config = dict(
    head_dim=128,
    activation='tanh_gelu',
    norm='layernorm',
    norm_eps=1e-05,
    qk_norm=False,
    attn_scale=0.0884,
    parallel_block=False,
    init_std_qkv=0.0228,
    init_std_o=0.0283,
    init_std_up=0.0327,
    schedule='wsd',
    decay_fraction=1.0,
)
Each number is 200 + 40 x the weight over its row's rms, rounded and kept within 0 to 999. Layers, rows and columns count from 0. The size before them is the row's rms in percent of the matrix's.

# layer 8 MLP down (transposed), 3072x768, rms 0.0327, rows 1813-1816, columns 576-767
091,136,230,249,246,235,196,232,208,183,193,153,233,205,169,160,254,154,191,224,257,250,179,203,173,196,207,185,275,210,197,162,213,148,180,231,160,261,326,140,236,262,246,243,153,199,190,222,220,152,143,178,161,206,167,222,258,219,240,165,139,223,203,190,197,105,267,275,180,198,201,191,210,170,200,187,172,111,255,223,174,200,211,194,167,190,176,213,247,185,211,223,194,208,111,184,217,208,145,187,82,204,192,224,167,256,221,240,198,152,222,202,250,132,255,199,118,165,242,205,179,241,151,199,248,234,249,233,182,178,147,153,228,192,187,188,259,212,200,190,234,143,93,244,210,201,199,180,150,159,261,232,271,206,152,138,242,194,262,227,216,138,211,237,291,158,250,152,239,172,169,123,192,222,214,181,191,202,159,169,231,148,202,188,215,220,151,190,185,214,202,189,170
098,248,164,214,195,216,203,187,241,196,218,213,224,252,211,228,225,243,214,208,186,200,169,249,207,161,167,218,278,154,172,134,267,216,174,211,246,184,256,195,216,214,252,150,183,177,196,190,237,233,228,172,221,243,131,208,231,175,198,142,249,305,214,231,220,228,160,244,229,186,143,157,100,168,223,184,226,185,174,235,162,178,149,267,216,185,188,232,134,90,157,232,236,197,260,208,226,240,207,106,186,161,149,283,220,211,210,177,216,139,194,194,176,197,248,172,194,162,203,169,222,212,232,190,194,242,182,228,186,290,196,228,204,179,187,194,169,221,165,182,228,193,223,284,160,152,247,263,275,237,166,157,243,216,205,128,176,176,220,270,181,238,226,240,268,189,163,227,184,199,161,150,177,290,227,136,248,219,238,211,168,146,242,137,195,202,210,180,240,143,219,144,192
099,174,203,148,251,229,237,204,235,195,236,192,240,199,239,139,208,170,133,240,217,246,196,152,256,223,217,127,191,228,162,153,234,156,248,271,223,163,241,291,203,216,191,216,142,150,205,208,107,233,174,232,143,150,231,272,176,180,278,165,181,265,232,217,121,172,176,215,227,151,252,198,210,238,238,245,213,224,258,150,193,219,217,158,166,197,183,219,171,313,210,203,225,251,159,153,209,231,184,213,191,209,235,278,286,157,231,244,99,225,153,290,167,205,259,182,198,204,153,137,221,200,195,209,233,269,219,214,215,243,206,181,239,182,207,175,145,188,216,238,137,181,167,126,161,219,201,141,214,192,149,242,182,216,171,240,151,221,182,188,209,184,199,208,237,159,154,224,209,243,222,191,236,193,260,140,164,143,208,188,200,194,231,161,200,266,242,199,236,218,109,273,207
108,194,150,181,219,182,210,264,294,294,206,193,121,118,197,132,195,215,209,149,181,208,211,189,174,164,178,272,199,203,129,231,179,227,147,173,228,181,150,224,215,162,235,203,169,145,224,210,203,227,162,198,251,244,189,305,244,165,192,148,206,158,243,161,210,233,212,240,182,248,242,233,169,113,213,229,141,146,256,137,209,220,233,214,218,160,172,211,149,251,172,172,152,211,247,210,172,210,196,234,212,234,207,188,217,235,234,178,156,253,168,188,191,189,211,248,236,193,218,115,234,201,268,195,186,170,210,165,175,202,180,146,214,179,206,112,168,203,198,113,211,180,171,217,232,167,145,262,230,223,236,173,184,140,221,161,116,193,195,201,219,213,227,297,185,203,206,172,198,192,194,205,201,209,208,293,207,198,126,234,217,135,99,152,205,113,197,250,201,287,171,227,238
# layer 8 MLP up, 3072x768, rms 0.0327, rows 1814-1817, columns 576-767
105,133,226,207,206,198,212,141,148,206,212,185,164,145,111,196,198,229,224,207,163,179,196,110,152,216,147,220,209,203,244,164,175,218,177,195,212,203,129,176,230,153,170,201,230,174,231,202,175,151,217,273,167,161,230,202,252,164,151,247,93,206,195,218,254,232,187,176,199,134,168,318,187,222,197,129,264,194,252,210,223,138,174,256,218,97,161,109,210,224,215,193,182,212,199,211,166,191,156,245,183,249,176,188,231,199,242,220,229,249,255,158,212,260,156,232,140,247,210,157,240,196,255,163,240,195,266,205,195,167,225,222,185,202,202,251,282,236,201,206,179,220,248,172,214,152,215,172,213,250,213,176,187,254,179,277,207,201,197,254,155,159,157,197,164,137,199,188,214,147,244,156,186,198,185,193,135,243,289,197,141,145,197,185,138,187,218,225,224,167,185,233,200
092,207,218,162,215,236,196,256,270,163,197,218,237,170,195,228,216,233,215,224,194,242,225,195,209,212,223,199,196,191,208,230,208,156,153,216,179,231,132,218,235,162,188,111,237,195,207,199,183,178,203,199,179,221,237,145,209,137,167,262,280,223,270,176,231,233,228,243,196,186,228,179,170,190,170,138,176,203,80,171,196,208,164,294,216,163,211,205,214,265,208,168,172,205,252,242,209,269,135,132,151,248,229,203,178,237,188,194,184,204,244,279,218,262,158,203,249,137,192,176,103,177,161,192,223,189,194,226,225,253,203,178,178,229,286,182,228,205,210,174,222,153,223,218,284,143,280,180,188,209,296,186,151,237,185,145,201,212,219,196,242,195,182,152,175,256,179,236,233,199,221,227,194,286,97,277,198,237,233,188,268,174,172,216,136,190,184,224,148,114,198,208,189
098,197,168,133,211,175,199,250,225,236,172,174,220,146,173,193,251,205,129,151,168,176,224,183,252,198,130,192,179,184,189,172,201,129,239,236,217,237,192,167,186,155,163,133,118,173,155,237,175,170,177,196,114,219,177,131,156,247,171,232,238,158,221,172,222,276,261,278,263,264,222,282,228,252,221,176,198,208,220,216,167,171,188,236,217,211,168,121,188,208,215,244,120,176,248,257,190,170,290,193,207,232,183,175,216,202,203,178,195,286,114,176,185,225,191,205,245,223,170,175,177,270,193,188,180,205,186,244,158,268,184,264,167,216,146,185,167,233,231,195,196,217,161,191,203,119,162,122,207,198,223,195,188,196,154,220,184,176,228,184,174,291,140,209,229,169,250,188,257,224,211,153,212,214,224,253,172,181,269,125,195,173,200,169,130,243,187,211,183,201,193,208,190
095,202,174,232,207,248,197,218,206,214,223,213,154,190,248,231,240,215,172,139,258,139,174,197,177,195,101,204,159,217,194,153,202,156,194,167,164,142,198,185,248,156,255,234,154,204,216,176,84,184,147,164,233,175,240,161,110,188,266,230,175,144,134,177,262,250,286,241,182,181,231,207,222,223,192,237,182,185,216,184,169,201,182,196,206,125,84,111,233,183,190,232,193,184,212,213,189,126,222,189,148,184,245,188,206,257,206,237,186,194,323,185,143,176,271,234,239,208,199,240,181,168,242,235,194,177,228,208,257,255,201,343,189,227,211,228,227,166,301,194,199,285,206,178,223,213,222,113,187,183,285,173,237,247,192,229,213,235,176,250,105,197,178,249,151,217,270,240,230,139,233,232,203,180,179,184,179,228,216,178,234,235,234,119,158,280,155,164,137,198,176,162,99